Weights of a small transformer language model: 15 layers, learned positions.
Each number is 128 + 24 x the weight over its row's rms, rounded and kept within 0 to 255. Layers, rows and columns count from 0. The size above them is the row's rms in percent of the matrix's.

# layer 6 MLP down (transposed), 768x192, rms 0.24, rows 379-396, columns 0-191
size [ 99 103 101  97  99 100 105 107 106 112 104 105 118  95  86 111 102  99]
[[121 121 108 178 154 147 149 132 105 115 122 141 144 136 132 119 123 140 120 149 147 105 131 100 108  86  69 119  62 158 103 109 145 154  99 143 119  72 136 141 129 125 106 122 111  96 124  94 131 141 133 157 125 131 138 157 142 143 123 121 135 123 147 120 159 122 129 120 130 130 109 115 148 110 109 135 111 120 133 117 114 160 115  92 109  84 121 119 134 116 138 114  98 171 155 141  84 128 125 130 107 122 154 146 186 155 127  94  97 145 157 150 134 149 131 114 166 146 105 138 150 141 152 104 134 140 146 155 125 116 133 137 122 153 124 169 140 162 190 107 157 115 168 108  66 136 133  85 113 175 159 159 104  77 139 138 139 167 107 134 125 147 151 168 106 160 181 137  97 142 110 143 136 110 140 122 153 124 138  93 172 104 119  89 102 159 125  82 175 124 140 100]
 [122 119 129 184 115 107 121 148 106 173 141 160 131 145 148  80  95 125 129  99 117 108 112 141 128 100 119 134 118 147 114 149 119 122 107 155 149 151 102  96 138  84  76 142 119 101 111 131 156 141 156 153 117 103  88 104 141 153 128 132  96 129 122 144 121 132 129  94 119 106  99 146 137 137 124 140  97 111  61 122 115 125 136 111 127 104 168 143 106  72 153 173 112 138 105 123 123 140 119 134 153 138  92  88 164 130 126 141 156 124 131 125 154 127 108 204 140 155 124 127 159 142 158 117 109 110 139 102 132  91 151 135  89 136 122  76 101 109 109 132 118 133 177 141 143 112 189 137  97 126 108 105 117 117 121 138 119 148 146 150 147 141 108 105 155  68 109 132 124 137 164 178 150 136 104 124 129 161 164  95 116 129 118 154 107 141 102 177 131 142 170  95]
 [119 105 131 126 126 133 125 175 161 158  80 123  83 145 115 152 100 148 130 137 123 124 127 100 143 131 122 133 108  93 223 107 167 123 122  95 135 119 117  88 145  71 132 138 102 122 139 112 178  72 140 101 130 159 165 142 138 117 125 152 116 137  99 125 141 160  81 134 157 125 136 134 110 143 150 123 130  96  94  97 144 144 128 150 148 123 100 158 132  97 137 125 159 113 101 133  96 162 125  98 156 130 146 109 103 132 112 145 135 154 123 113 124 101 111 120  82 170 100 158 138 138 133 161 135 130 167 132 163 104 138 118 130 119 143 168  97 133 107  94 112 163 163 124 123 107 129 138 109 116 144 106 119 109  81  92 129 139 138 161 145 150  70 117 106  97 126 159 145 117 110 127 140  71 118 115 143 118  88 143 129 161 101  93 149 156 140  95 109 118 114 127]
 [130 138  99 120 122 146 151 172 108 110 101 143 143 102 161 157 132 114 121 150 145 150 116 125 133 126 152 140 105 111 124 125 133 124 164 117 135 119 164 155  79 122 101  94 135 148 148 138 124 146 158 102  87  99 158 160 105 105 143 123 107 123 104 124 176 129  93 116 167 176 126 145 159 107 128 135 130 121 149 109  93 107  91 132 101 161 180 154 144 154 158 135 164 134  89 104 116 126 173 135 169 125 162 145 144 129 123 139 177 172  76 112 118 159 155 122 122 124  93 145 158 108 141 133  80 114 142 120 125 114 160  92 151 155 168  97  96  84 157 121  82 139 135  90 113 116 134 155 128 146  95 111 130 172  68 108 119 123 142 146 104 135 136 134 135 113 151 148 131 142 134 143  99 131 160 118 111 143 117 160 100 186 140 122 138  93 139  92 105 139 117 130]
 [136 118 120 143 153 138 138 129 154 110 136 153  84 109 167 130 149 103  90  91 136 119 116 154 146 138 123 149 128 113 139 158 141  95  87 131 195 154 165 135 127 155 130 136 112 134 156 104 127 114 141 121 143  98 110 102  81 144 146  62 108 104 116 126 116 120 110 130  97 119 147 153 150 142 116 161 124 106 141 142 120 112 145 103  91 109 126 116  91  78 129 171  99 134 140 118 124 144 101 158 152 126 119  82 119 136 180 144 153 115 176 119 149 160 103 125 141  99 130 157 106 131 109 110 111 129 157 117 125 127 114  99 118  96 130 133 157 143 129 141 159 160 114 113 134 126 162 133 120 122 167 117 103 119 134 144 127 123 176  59  95 119 152 102  91 166  96 110 166 149 142 201  89 135 118  89 124 144 130 116 133 101 104 117 166 120 110 187 129 135 128 112]
 [111 125 130  91 119 131 112 139 154 123  77 163 156 140 109 128 113  86 139  95 138 144 142 122  91 142 144 116 160  86 148 132 111 151 130 103 168 107 119 129  93 149 155 129 137 119 108 168 139 176 129 145 130  98 145 121 133 131 139 138 107 114 149 165 112  98 134 104 147 115 121  91 112 138  85 105 105 120 200 151 136 116 161 164 135 138 137 116 126 132 125 118 119 138 109  89 133 158 128 125  81 181 152 116 116 122 151 162 158 118 118 133 213 118 143 137  98 115 168 110 126 123 172  98 174  80 100 107 132 154 109 129  97 159 106 101 163 124 112 151 123 162 114 124 135 105 112 128 152 123 143 126 118 174  96 130 118 126 161 127 125 110 105  86 144 119 128 111 113 104 137 129  86  95 134 147 163 135 183 100 150 125  94 149 116  93 116 125 119  87 147 114]
 [ 90 119 135 120  90 141 139 136 135 104 127 149 118  99 118 134 152 119 172 125 151 105 173 123 122 103 119 143 140 133 146 151  76 127 167 132 131 137 123 114 133 141 158 120  62 112 120 129 184 159 103  95 132  93 113 130 139 140 123  96 172 100 123 124  99  78 119 120 117 135 168 121  77 145 155 174  98 116  79 120 143  78 136 123  90 115 145 129 171 144 138 105 153 152 144 142 114 131 142 139 145 127 143 140  64 138 147 119 126  87 123 108 129 128 138 182 118 181 183 109  89 126 146 133 115 134 124 133 119 137 131  94 114  93 155 124 163 137 116  98 135  83 152 141 125 161 139 118 160 147 143 104 123 120 107  54 118 129 137 149 121 105  91 131 153 149 105 143  91 134  92 116 120 148 140 110 129 132 103 177 125 135 107 134 106 140 156 106 133 145 127 117]
 [ 91 128 145 130 102 108 128 147  85 116 161 139 167 119 140 119 119 131  98 148 143 121 121 106 118 158 126 157  82 115  98 100 170 132 109 126 128 164 139  98 143 145 145 156 115  87  97 110 141 112  80 140 150 127 117 113  93 113 157 155 139 118 122 155 107 145 149 140 106 111 127 185 142 192 155 145 132 136 102 101 139 155 132 114 126 120 134 166 167 128 158 130 147  94 124 141 134 155 142 117 153 117 121 150  73 142 112 107 124 105 109  87 100 118 120 156 107 117 138 170 144 127 128 135 130 106 132 102 114 132 111 102 138 145 162 141 154 133 111  80  85 122 174  70 119 124 108 166 147 144 100  92 148 100 102 136 144 133 125 110 160 133 105 101 140 150 124  94 125  96 127 112 122 116 114 137 151 106 122  91  70 170 164 112 131  79  82  96 108  79 121 130]
 [161 110 172  98 112 128 107 114 131 135 150 133 169  79 140 125 131 147 125  86 117 145 118 171  98 119 169 126  89  90 123 134 135 128 115 158 117 161 131 104 109 211 142 102 160 137 154  95 122 110 154 101 103 143 142 158 123 145 104 148  87 110  88 134 165 124  76 137 130 108 130 152 110 151  67 135 127 116 157 123 125 113 131  87 136 153 110 131 128 133 138 153 152 119 140 158  98 154 136 122 125 118 138 100 131 149 117 114 103 102 115 128 129 145 114 116 173 126  99 134 114 132 117 151 117 156  89 152 155 131 107 137 143  70 136 146 125  77  96 135 106 132 147  90 115 139 151 147 144 111  90 106 134 101 105  76 102 102 128 122 136 130  84 116 122 131 102 119 148 108 137 117 108 122 156 102  77  85 154 141  73 119 105 133 122  91 130 111  88 150 102 120]
 [180 111 137 142 118 145 102 124 100 118  98 134  94 133 104  98  92 116 168 157 106 163 153 105 155 106 163 116 154 130 120 122 145 124 165 130  97 130 154 137 123 146  95 121 129 107 131  75 141 155 117 121 127 147 195 105 173 135  99 141 134 133 129  95 134 118 145 190 134  89  75 113 115 144 148 113 147 159 140  84 145 170 153  96 156 131 146 162 133 122 151 118 106 116 157 120 135 112 123 115 109 154 118 103 118 147 149 140 148 108 128 111  97 179 127 116  98 139 109 103 152 134 150 114 123 125 112 183 173  80 190 110 155 129  92 133 110 136 142 129  86 132 102 139 124 114 148 122 127 101 139 130 177 123 118 150 130 121 109 102 151 122 165  67 139 138 149 100 129 158  91  96 134 115  97 109 160 117 139 137 142 145 125 102 115 145  90 115 139 139 121 146]
 [154 113 195 181 121 149 127 117 125 152 128 163 142 141 154 122 135 111 126 129 130 126 137 126 140 146 153 130  57 155 104  93 157 144 124 148 129  60  91 131 168 135 111 134 167 105 134  99 128 111 108  82 143 161  97 164 114 165 162 147 135 120  95 117 133 137  96 136 148 155 114 127 150 154 146 159 121 163 162  81 121 105 206 102 137 108 107 151 120 140 151 123 146 118 141 110 158 155 146 152 122 111  90 153 103 130 122 151 131 160 137 139 160 173 161 144  88 147 145 174 126 150 130  90 103 119 115 105 141 148 132 168 118 128 143 151 174 111 136 168 130 104 105 109 139 167 122 119 151 127 122 164 155 143 120 165 106 108 118 129  99 132 138  99 128 126 146 122 110 132  70 132 100 145 117 103 123 121 121 130 144 126 153 137 152 122 131 111 131 125 124  87]
 [113 147 140 108 109 139 108 144 146 113 176  93 119 123 166 120 118 164 134 165  93 130  91 124 122 123 149 126  57  99 107 105 135 101  99 122 122 166 130 111 160 123 146 108 166 121  62 141 123 164 147 133 103 137 168 124 127 116  38 113  78 173 139 145 138 133 111 105 123 117 135 119 126 112 138  88 115 137 118 103 116 125 123 109 116 117 110 131 139  91 108  88 124 113  97  61 143 110  91 124 142 140 152 142 132 100  95 144 154  78 131 143 106 148 130 154  99 157 136 147 133 147 148 171 113 113 115 139  75 103 166 147  91 115 118 137 143 132 120 131 122  95 141 121 119 115 153 150 130 102 115  95 115 146 102 123 120  90 145 122 107 120  93  93 139 112  91 114 132 123 123 116 147 165 161 111 120 103 115 100 150 149  92 108 155 149 128 172 130 142 136 105]
 [ 73 187 129  93 133 132 126 134 111 104 135  93  89 159 128 135 126 116 125 147 122 106  83 130 119 125 172 155 142 127 152 148 151 117 143 126 102 124 140 115 145 170  83 122 132 117 116 169 145 104 176 148 122 152 117 110 130 155  98 135 110 170 129 144  98 111 108 122 185 143 113 122 152 160  91 149 126 127 120 157 147 123 160 131 115 130 102 107 101 111 119 157 132 141 184  70 138 181 157 103 108 132  97 122 118 151 131 146  83 133 147 144 136 137 117  89 144 114  75 106 114 118 126 123 125 128 129 148 138 152 106 113  84 111 132 182 102 132  95 164 117  91 117 113 149 117  98 130 114  83 142 146 115  70 115 144 100 123 138 153 151 171 156 134 115 121 128 116 115 132 119 132 104 158 160  83 105 112  91 136 164 122 118 144 158 126 108 133 125  81 143 148]
 [136 131 138 130  53 168 105 139 122 158 126 193 174  91 125 106 106 120 109 158 122 136 115 159 116 109  94 152 118 126 147  62  86 150 148 100 124 177 118 137 142 142 133  97  87 180 150 129 139 108 103 108 146 121 114 107 130 149 119 145 145 153 142 118 121 101 166 115  96 149 157 161 147  97 129 101 123 106  92  76 168 128 126 107 138 130 106 110  91  96 156 150 171 142  96 100 106 158 113 136 123 125 121  81  92 149 105 110  98 143 145 121 140 126 161 114  99 113 107 115 110 151 150 138 117 138  89  99 122 137 131  96  55 101 129 116 129  99 143 109 142 106 115 133 103 116 143 146 145 114 139 106 165 165  87 161 106  91 147 119 141 132 148 107 123 118 101 142 128 133 133  89 107 143 145 142 125 124 103 127 124 142 108 139 141 138 121 123 109 158 109 154]
 [133 146 167 135 129 106 128 140 134 114 118 118  95 140 129  76 134 131 124  96  89 142 136 171 129  89 158 153 144 142 128  95 144 131 127  73 187 112 124 162 124 118 153 108 116 110 148 138 156 148 196 132 127 135 115 148 161 133  88 159 178 130 107 136 141 122 118  96 150 156 129 113 143 137 148 104  77 107 124 195 130 148 191 131  82 156 114 142 150 100  92 105 153 116 138 129 140 127 100 130 152 120  92 140 100 132 159 165 166 130 101 151 159 132 165 128 121 151 139 163 159 121 150 111 137 130 118 149 105 122 155 106 123 154 103 114 127 160 130 141 137 138 101 134 118 104 155 131 148 142 154 144 146 126  81 159 136 124 140 164 143 122 147 173 160 128 165 115 138 139 108 180 122 143 146  94 146 116 163 140 154 159 138 160 154 103 143 167 126 148 147 126]
 [139 107 144 125 175 147 183 155  94 122 123 119  92  90 112 125 121 111 169 166  98 131 138  70 114 124  93 179 138 186 143 111 114 122  85 165 132 113 109  79 115 109 152 120 101 125 137 132 102 150 115 148 157 163 139 131 113 121 136 123 142 103 122  99 145 132 135 142 157 105 138 105  95 103 112  96 115 170 103 151  98 112 151 139 196 137 161 133 129 153 122 141 133  98  99 119 122 130 131 131 123 119  89 143 142 136 106 187  97 115 119 117 107 133 112  99 123 141 113 120 153 126 126 114 138 151 146 160 156 106 134 170 137 108 102  75  82 133 119 145 158 135 132 138 144 158 127 152 105 100 124 123 117 122 141 163 138 132 125 114 133 168 138 145 139 157 128 159 141 148  95 126  75 163 113 149 144  96 107 163 153  93 102 144 146 143  90 137 172  86 144 144]
 [114 127 131 145 102 109  71 179 159 125 102 107 122 128 121 110 144 151 118 102 100 112 158 135 160 114 138 103 100 109 155 161 171 131 148 137 124 108 129 125 119 106 125 131 134 110 115 156  87  58 124 125 118 172 121 153 159 109  80 130 125 113  91 138 105 157 108  75 114  94 112 117 135 108 121 131 122 123 127 107  96 122 115 130 108  90 144 119 118 143 133 126 135 170 168 126  95 127 147 129 128 141 169 126 128 109 126 155 174  75 126 155  85 153 133 116 108 133 120 117 145 147 190  88  97 181 137 129 129 152 138 122 127 133 152 135 120  97  89  95 113 132 138 101 107 115 128 105 136 135  73 147 101 147 144 153 100 114 149 142 129 113 128 147 111 105 138 123 153  87  85  83 164  88 168 114 133 168 159 140 111  92 140 123 146 120  77 111 121 149 132 135]
 [138 137 141  89 118 116 125 136  84 141  84  90 168 125 155 105 122 120  95 156 140 164 109 127 118  90  88 103 151 135 125  90  59 123 119 136 163 126 147 117 149 138 130 116 121 118 142 149 116 118 167  91  91 133 125 155 156 110 150 145 133 145 128  80 147 131 137  98 148 149 155 132 106 108 118 101 136 109 127 143 113 134 107 171 150 134 128 154  78 105 100  86 135 143 112 126 103 180 129 141 139 123 152 136 186 132 110 135  89 121 132 130 144 145  97  81 144 129 165  80 158 131 175 125 155 121 110 128 143 140 129 163 134 101 117 133  95 109 101 144 124 118 124 114 113 100 142 171  99 128 131 122 109 162  97 176 102 144 145  95 168  97 111 125 129 156 123 103 169 144 153 155 106 144 125 154 155 139 154  90 169 154 120 112 159 117 136 170 119 113  89 117]]
# layer 6 MLP up, 768x192, rms 0.259, rows 380-397, columns 0-191
size [ 99 100 106 100 100 109 107  98 107 104  99 115 100 106 113 101 100 101]
[[148 177 109 154 140  96 133 122 101 123 118 128 150 151 125 135 171 134 115 154 142 116 131  90 146 112 107 116 160 147 150 117 113 153 137 159 105 150 143 118 131 122 131 121 120 138 102 188 117 116  87 122 123 134 129 146 132 149 158 124 135  98 106 198 114 146 140  66 116 135 132 169 149 131 153 130 119 126 177 134 143 116 133 116 130  88 128 158 177 153  96 165 120 148 114  69 143 142 159 113  88 127 111 177 137 102 178 153 148 138 142 101 152 115  91  87 131 167 144 163 126 160 141 106 119 138 106  96  85 137 116 119 136 125 156 173 116 116 159  91 125 120 157 143 162 137 160 152 111 111 137 151 102 135 100  88  83  87 104 129 115  78 138 142 150 183 103 134 111 139 129 115 114 148 114 134 120  87 112 123 121 123 102 133 104 141 127 118 157 157 115 121]
 [115 100 141 185 167  92 112 139 132 112 135 138 154 157 146 121 124 132 116 136 175 105 113 122 132 157 116 127 115 136 151 168 159 164 138 149 120 112 119 158 110 122 134 157 110 104 123  96 114 114 138 127 125 109 108 191 140 106 155 107 138 131 138 109 137  78  89 158  99 124 111 133 138 102  90  82 126 162 115 130 122 129 135 150 112 154 137  89  98 164 119 127 140 103 176 136 121 149  89 115 155 174 103 141 132  84 190 143  99 163 111 128 109 109 148  96 135  88 126 128 115 120 138 142 155 113 137  92 126 152 119  91 113 103 126  83 159 127 136  89  94 110  80 131 132 149 175 157 104 113 140 158 107 172 146  94 148 161 122 118 146 113 110 165 129 131  90  94 109 132 152 128 110 133 111 148 126  98 148 157 108 151 130 137 120 109 107 157 156  98 166  98]
 [ 65 176 155 140 169  88 157 116 143 144 153 120 115  83 126 150 151 116 103 116 159  91 143 123 147 138 159 140 146  98 142 125 133 137 126 166 135 119 141 117 147 122 126  89 132  93 185 131 140 142 178 115 144 148 121  78 103 107 106 127 136 144 145 124 158 132 115 105 131  95 107 133 109 122 150 154 132 156 133 106 103 138 178 125 145 126 167 131 120 120 121 105 116 140 112 153 136 102 118 148 103 162 157 132 127 115 106 126 125 130 131 116 172 115 120 159 121 138 152 140  39 128 136 130 121 139 156 104 141 134 125 146 121 119 119  82 190 101 110 142 112 114  90 109 122 116 150 126  67  83 124 135  59 123 172 138 111 139 141 119 161 157 140 112 131 169 110 157 113 104 161 132 148 124 128 135 152 154  87 113 107 123 100 105 112 142 124 106 144 131  78 135]
 [100 112 125 100  89  93 109 134  92 150 134 167  93 145  77 152 106 133 107 188 145  99 124 134 105 122 141 132 123 117 120 140  59 124 104 127 161 124 143 162 147 108 148 159 136 122  92 142 188 140 142 111 111 114 142  99 130 119 141 145 149 138 111  83  94 122  96 117 132 117 156 120 131 152 112 110  97 134 103 141 106 139 106 143 113  95 101 121 105 110 150 103 108 138 134 121  95 149 130 143 166  87 139 131 150  92 117 138 101 143 104 156  75 133 136 156 145 143  97 123 122 128 167 165 114 147 127 140 131  99 123 123 162  96 128 150  85 123 123  68 124 133 135 151  93 139  86 149 158 121 131 145  99 151 128  75 116 125 142 182 157 104 140 124 158 122 162 173 136 117 119  94 142 132 115 157 116 130  94  98 113 153 104 137  87 153 170 134 140  91 114 135]
 [ 91 119 112 158 141 137 151 130  91 146 102  97 108 138 119 124  99 126 105 117 144 117 116 140 166  90 130 100 139 149 123 119 141  88 150 137 100  93 127 136 107 157 153 124 157 110  90 185 107 167 107 138 134 104  91 138 149 157 155 109 110 115 106 132 129 100 176 106 107 151 129  81 127 162 127 176  87 122 118 144 123  67 139 132 115 157 161 147 129 144 148 126 121 158 145 117 123 161 146 105 110 165 145 137 185 122  95 110 154 153 118 124 119 136 132 144 122 118 102 171 163 104 121  87 126 169 121 107 146 159 104 124 153 126 122  88 142 133  96 122 160 145 119  65 131 143  94 128 133 114 150 154 101 155 105  68 142 145  98 125  63 145 122 158  87 120 144 145 137 139 142 114 158 100 147  89 134 159 123 136 126 144 113 115 119 156 146 149 108 106 139 134]
 [122 135 161 109 114 139 117  95 133 145 160 116 118 129 144 127 127 141 130 136 158 136  98 148  91  97 175 106  99  91 156 140 103 132 146 125 163  93 126 110 140 183 128 134 123  98 121 156 160 159 147 188 151 123 112 150 149 134 112  97 118 113  88 117 119 138 181 130 131  89 117 128 129 161 127 119 134 154 148 147 113 159 116 161  95 146 112 130  81 165 156 121  76 132 156 125 146 106 131 115 140 121 109 119 141 126 118 108 114 147 138 118 120  89 153  80 158  82 100 115 130  98 137 140 121 141 145 137 130 150 142 106  97 126 145 134 138 128 135 141 122 135 159  91 126  99 124 109 118 135 139 107 154  84 124 163 168 171 144 104 137 168 129 126 153 146  80 142  68 138 114 101 129  81 176 111 139 135  94 160 138 178 112 106 150 153 184  93  95 144 147 122]
 [107  99 184 103 139 117 145 177  94 144 132 149 139 146 153 121  98 138 154 154 174 179 159 131 136 162 165 147 116  90 136 128 122  96 115 124 139 122  59 116 181 133  99 139 116 138 138 157 107 135 125 123 151 146  67  88  96 108 121 108 128 136 128  86 139 136 178 137 153 124 127 129 109 153 182 145 138 109 117 111 117 117 108 122 130 136 148 135 163 161 126 124 150  54 146 134 148 109 100 107 131 172 131 119 126 122 134 131 110 113 102  83 139 101 165 140 132 132 144 151 146 141 128 149 157 136 101 117 133 149 120 115 108 160 118 106 133 131 143 124 106 139 162 112 152 146 108 129 123 128 125 124  82 100 120 161 115 159 100 102 127 119 113 110 137 159 140 135 141 130 163  99 141  87 110 144 123 157 137 121  71  75 144 114 191 132  87 104 143 123 127 124]
 [ 92 134 103 114 120  89 167 126 129 116 130 147 148 144 110 108 162  91 172 126 130  65 135  72 113 125 130 148 119 171 124 147 134 122 148 116 143  87 145 134 160 144 151 173 139 139 123 137 127 136 138 170 121  90 114 137 103 105 146  84 108 169 101  81 119  89 140 123 133 114 101 171 120 154 142 155 133 121 123 104 124  81  66 124 149  81 138 131 110 175  95 159  96 103 128 144  87 135 108 112 163 126 134 191 119 161 103 139 108 145 101 132 127 128 137 175 128 123 150 142 111 122 132 138 128 121 131 148 129 144 149 123 122 120 116 114 124  95 165  93 126 138 139 134 144 110 153 197 122 120 116 109 177 156 125 100 162 141 139 122 134 138 118 126  94 131 110 124 141 141  83 153 150 145 100 170 136 131 110 140 174 126 109  97 144 145 141 106 127 157  95 110]
 [159 130 128 150 115 121 138  83 156 128 150 127 117 143 152 158 152 102 148 101 121 106 124 145 119 133 117 151 118 151 127 127 120 134 112  85 115 105 132 121 140 151 130 125 121 111 123 124 135  72 143 145  99 106 107 110 119 119 131 120 116 141 124 150 189 118  98 133 113 120 135 168 142 110 143 125 108 166 136 128 149 119 157 148 163  87 141 152  90 129 177 105 105 114 128 142 141 155 141 184 102 154 117 117 122 139 130 153 133  97 187 107 174 183 126 106 152 117 171 134  87 164  81 124 160 146 103  92 151 119 143 120 148 142 102 146 122  89 134 113 131 168  82 111 159 122  93 125  81  90 149 131 114 134 131  98 133  89 120 125  86 187 109  94 151  80 129 151 115 159 109 131 102 105 147 148  96 162 118 139 121 113 120 132 171 115 162 114 137 140 171 107]
 [134 132 107 141 168 140  61  99 136 138 122 122 118 145 121 107 150  88 150 111 147 146 107  88  93 152 128 102  88 157 129 127 134 120  95 129 118 143 146 191 188 124 170 131 142 113 131 128 130 128 108  82 128 116 129 144 119 141 160 112 100 138 134 125 115 141  86 142 135 110  99 141 157 137 187 145  97  96 150 123  89 124 130 154 140 114 137 104 104 155 156  92 134 102 118 159 114 129 103 125 138  91 173 147 124 129 121 173 127 120  79 145 142 101  86 161 131 184 112 182 108 102 139 141  92 124 168 124  86 141 148 177 147 148 127 139 151  75 134 119 127  94 134 122 134 117 144 116 126 161 121 152 146  80 133 146 102 123 132  95 141 101 105 110 149 136 158 134 121 123 126 147 147 148 132 122  74 146 149 145 134 124 133 153 136  79 132 122 149 161 102 123]
 [135 171  82 111 135 118 155 145  96 100 139  94 136 148 152 132 152 120 154 131 134 118  94 164 113 141 125 102 154 148 140 135 143 128 149 133 146 129  93 115  87 120 133 140 124 144  94 151 108 130 137 100 104 138 110 153 109 169 138 134 135 135 111  81 131  88  88 102 152 138 141 179 137 171 123 109 156 136 123 138 154 136 104 103 160 107 120 103 113 114 149 123 139 100 163 125 148 147 104 128 145 115 104 137 174 111 165 116 123  99 118 130 127 120 116 144 157 126 117 127 104 126  90 128 177 138  89 128  93 190 162 167 140 122 163 126 124  71  98 144 123 126 125 141 134 123 164 108  90 153 126 182 123 138 132 108 162  97 126 119 108  96 117 177 143 121 116 145 153 176 137  96 138 162 165 133 125 145 115  77 139 130 110  50 128 131 132 140 153 175 118 156]
 [ 88 161 159 100 147 101 119 112 137 111 133  86 111 125 141 131 130 179 152 157 148 101 103 151 119 131 163 168 121 147 149 171 140 107 136 140 142 148 137 108 108 159  73 137 130 156 126 180 149 107 156 174 169 136 115 122 122 115 104 113 107 154 116 115 116 156  76 157 164 144  93 148 137 149  93 136 161 129 131 125 117  76 162 128 128 120 128 111 114 139  82 161 117 128 134 121 121 124 116 117 159 156 117  87 157 195 111 142 101 122 134 147 120 116 139  93 124 103 103 117  98 138 140 142 107  59 111 129  81 128 114 149 104 143 127 156 136 129  81 131 120 122 157 156 126 100 142 145 138 121 116 113 136  86 106 101 100 111 105 187 127 154 167 108  86 134 133 109 115 139 159 145 149 135 129 105 131 106 106 140 125 107 128 138 121 123 176 115 126  91 151  94]
 [109  78 127 129 130 104  84 117 104 161 155 124 106 152 159 123 154  97 157 153 116 126 133 125 116 118 136 143 120 139 162 172 128 129 126 120 147 119 176 109 158 133 135 166 120  89 133 151 122 135 152 155 107 148  70 115 138 142 118 147 159 156 146 127 124 122  83 146 112 124 102 164 137  84 123 132 123 144  97 150 120 131 139 153 175 119 111 135  99 115 120 122 143  78 148 125 135 100 140 110 113 114 158 117 131  95 136 140 113  91 142 151 125 116 177 143 115  94  90 129 108 107 144  92 128 118 186  89  96 141 102 107 131 140 148 138 177 118 112 108  89 125 131 173 138 132 133  84 119  75 126 144 137 119 167 150 116 146 134  77  88 113 129 135 144 130 138 196 174  93 131 135 135 160 129 122 133 115 177 140 140  87 124 122 138 144 105 156 102  89 146  94]
 [126 128 106 144 128  94 171 120 142 171 145 146 130 146 168 161 156 154 106 161 135 132 111  83 113 127 141 144 122 123 102 180 141 133 115 152  99  82 160 139 127 119 117 115 141 107 124 110  78 122 126 137 159 173 116 143 169 105 120 164 128 118 109 132 114 142 124 132 112 125 100 143 149 124 117 160 136 136 109  89 133  64 120 188 118 120 120 103 104 135 122 100 104 140 120 130 129 138 124 128 109 109 132 117 140 115 104 100 104 114 140 170  86 178 145 160 160 134 186 117 127 123 144 160 140 141 139 138 210 113 154 144 162 147 121 195 142 123 153 145 124 144 115 116 150 152 141 126  88 127 121 114 138 143 138 121 116 135 146 115 123 142 148 134  79 113 117 149 151 115 109 108 111 175  76  84 127 131 133  95 116 113 145  99 113 122 185  90 101 100 143 122]
 [127 116 120 130 157 150 111 152 140 117 183 134  75 119 160 124  87 108 157  99 155 153 160 151 113 145 113 152  88 155 139 140 155 112 122 166 174 144 152  90  83  78 123 119 117 122 119 149 121 142 161 123 133 168 133 136 127 121  75 140 132 114 136 146 106 137 141 117 133 118 134 135  91 117 119 150  65 134 126 136 133 118 105 116 150 161 126 154 148 154 125 136 133 128 156 103 173 111 142 146 107 153 128 112 176 113 148 116 122 109 149 107 130 149 126 133 101 172 127 115 157 151 156  91 115 167 112 123 146 127 196 152 156 102 111 161 127 113  87 123 108 119 114 129 135 134 135 118 156 156 127 178  87  75 127 131 148 156 140 169 133 124  52 138 107 116 129 124  93 114 147 128 101 134 106  98 115 140 113 164 156 145  97  87 119 137 138 121 148 101 103 150]
 [117 110 117 158 100 174 107 129  91 117 196 158  89 107 117  82 101 107 173 103 114 144 163 101 116 124 116 118 124 110 122 133 106  98 128 124 110 119 155 126 146 110 156 112 113 158 159 162  68 119 108  99 114 166 151 102 122 109 104 174 142 149 126 101 106 136  78 140 172 122 151 129 111 125 136 152 170 171 149 116 127 145 145 130 102 153 131 121 180 132 113 137  84 122 147 139 134 181 146 127 138 101 140 123 161 117 131 131 130 147 192 107 176 147 123 116  94 133 165 149  98 119 157 152  72 115 119 107 103 114 167 151 137 171 121 138 147 112 123 108 119 143  92 141 123 131 181  94 102 122 118 143 170 111 146 113  94 117 127 110 124 149 105 143 133 101 115 143 144 145 109 124 113 139  94 151 157 106  98 139 130 113 108 123 126 136 101 119 116 107 112 139]
 [123 157 131 146 133 122 128 111 136 137 114 126 128 122 124 123 106 129 137 131 130 128 139  96 101 138 136 144 122  68 122  93 145 174 133 103 121 128 155 144 120 160 196 174 143 145 127 160 123 122  78 131 124 163 120 166 108 157 110 103 105 141 149 114 145 146 150 146 109 128 120  82 154 125 140 138 169 136 119  90 166 175 122 155 157 120 151 146 123 117 119 128  83  98 124 111 125  90 101 119  88 149  78 149 114 122 166  99 119 165 190 139 112 165 105 159 104 124  95 148 107 137 128 136 113 123 139 130 122  89 145  83 135 115 168 101 114 101 125 135 135 113  86 124 105 160 154 164 116  83 138 156  57  98 129 160 140 144 110 111 100 143 131  96 143 142 111 136 122 156 137 161 112  92 115 127 155 151 119 104 117 169 134 140 105 144 129 111 161 128  96  85]
 [116 115 116 136 143 117 129 114 103 182 166 105 126 151  85 155 155 144 104 134 153 107  87 131 136 130  99 156 148 106 124 145 118 139 124 133 133 113 116 136 136  99 122 132 163 125  95  80 107 122 149 137 140 106 142 134 162  71 115  86 145 154 111 135 109 115  73 144 152 132 112 158 139 117 127 125 147 153 110 162 153 168 119 135 104 106 125 116 141 123 130 110 101 105  97 124 159 109 104 131 142 168 125 132 145 122 139 110 119  98  81 146 158 134 138 176  99 145 185 153 140 100  96 146 150 125  81  74 119 115 176 115 116 147 131  99 144 118 175 105  97 165 100 156 108 141 117 146 114 141 102 129  97 106 101 126 127 137 119 116 119 121 134  77  92 110  95 122 128  55 140 143 120 103 126 137 172 129 162 106 118 169 171 156 147 141 143 153 110 116 118 165]]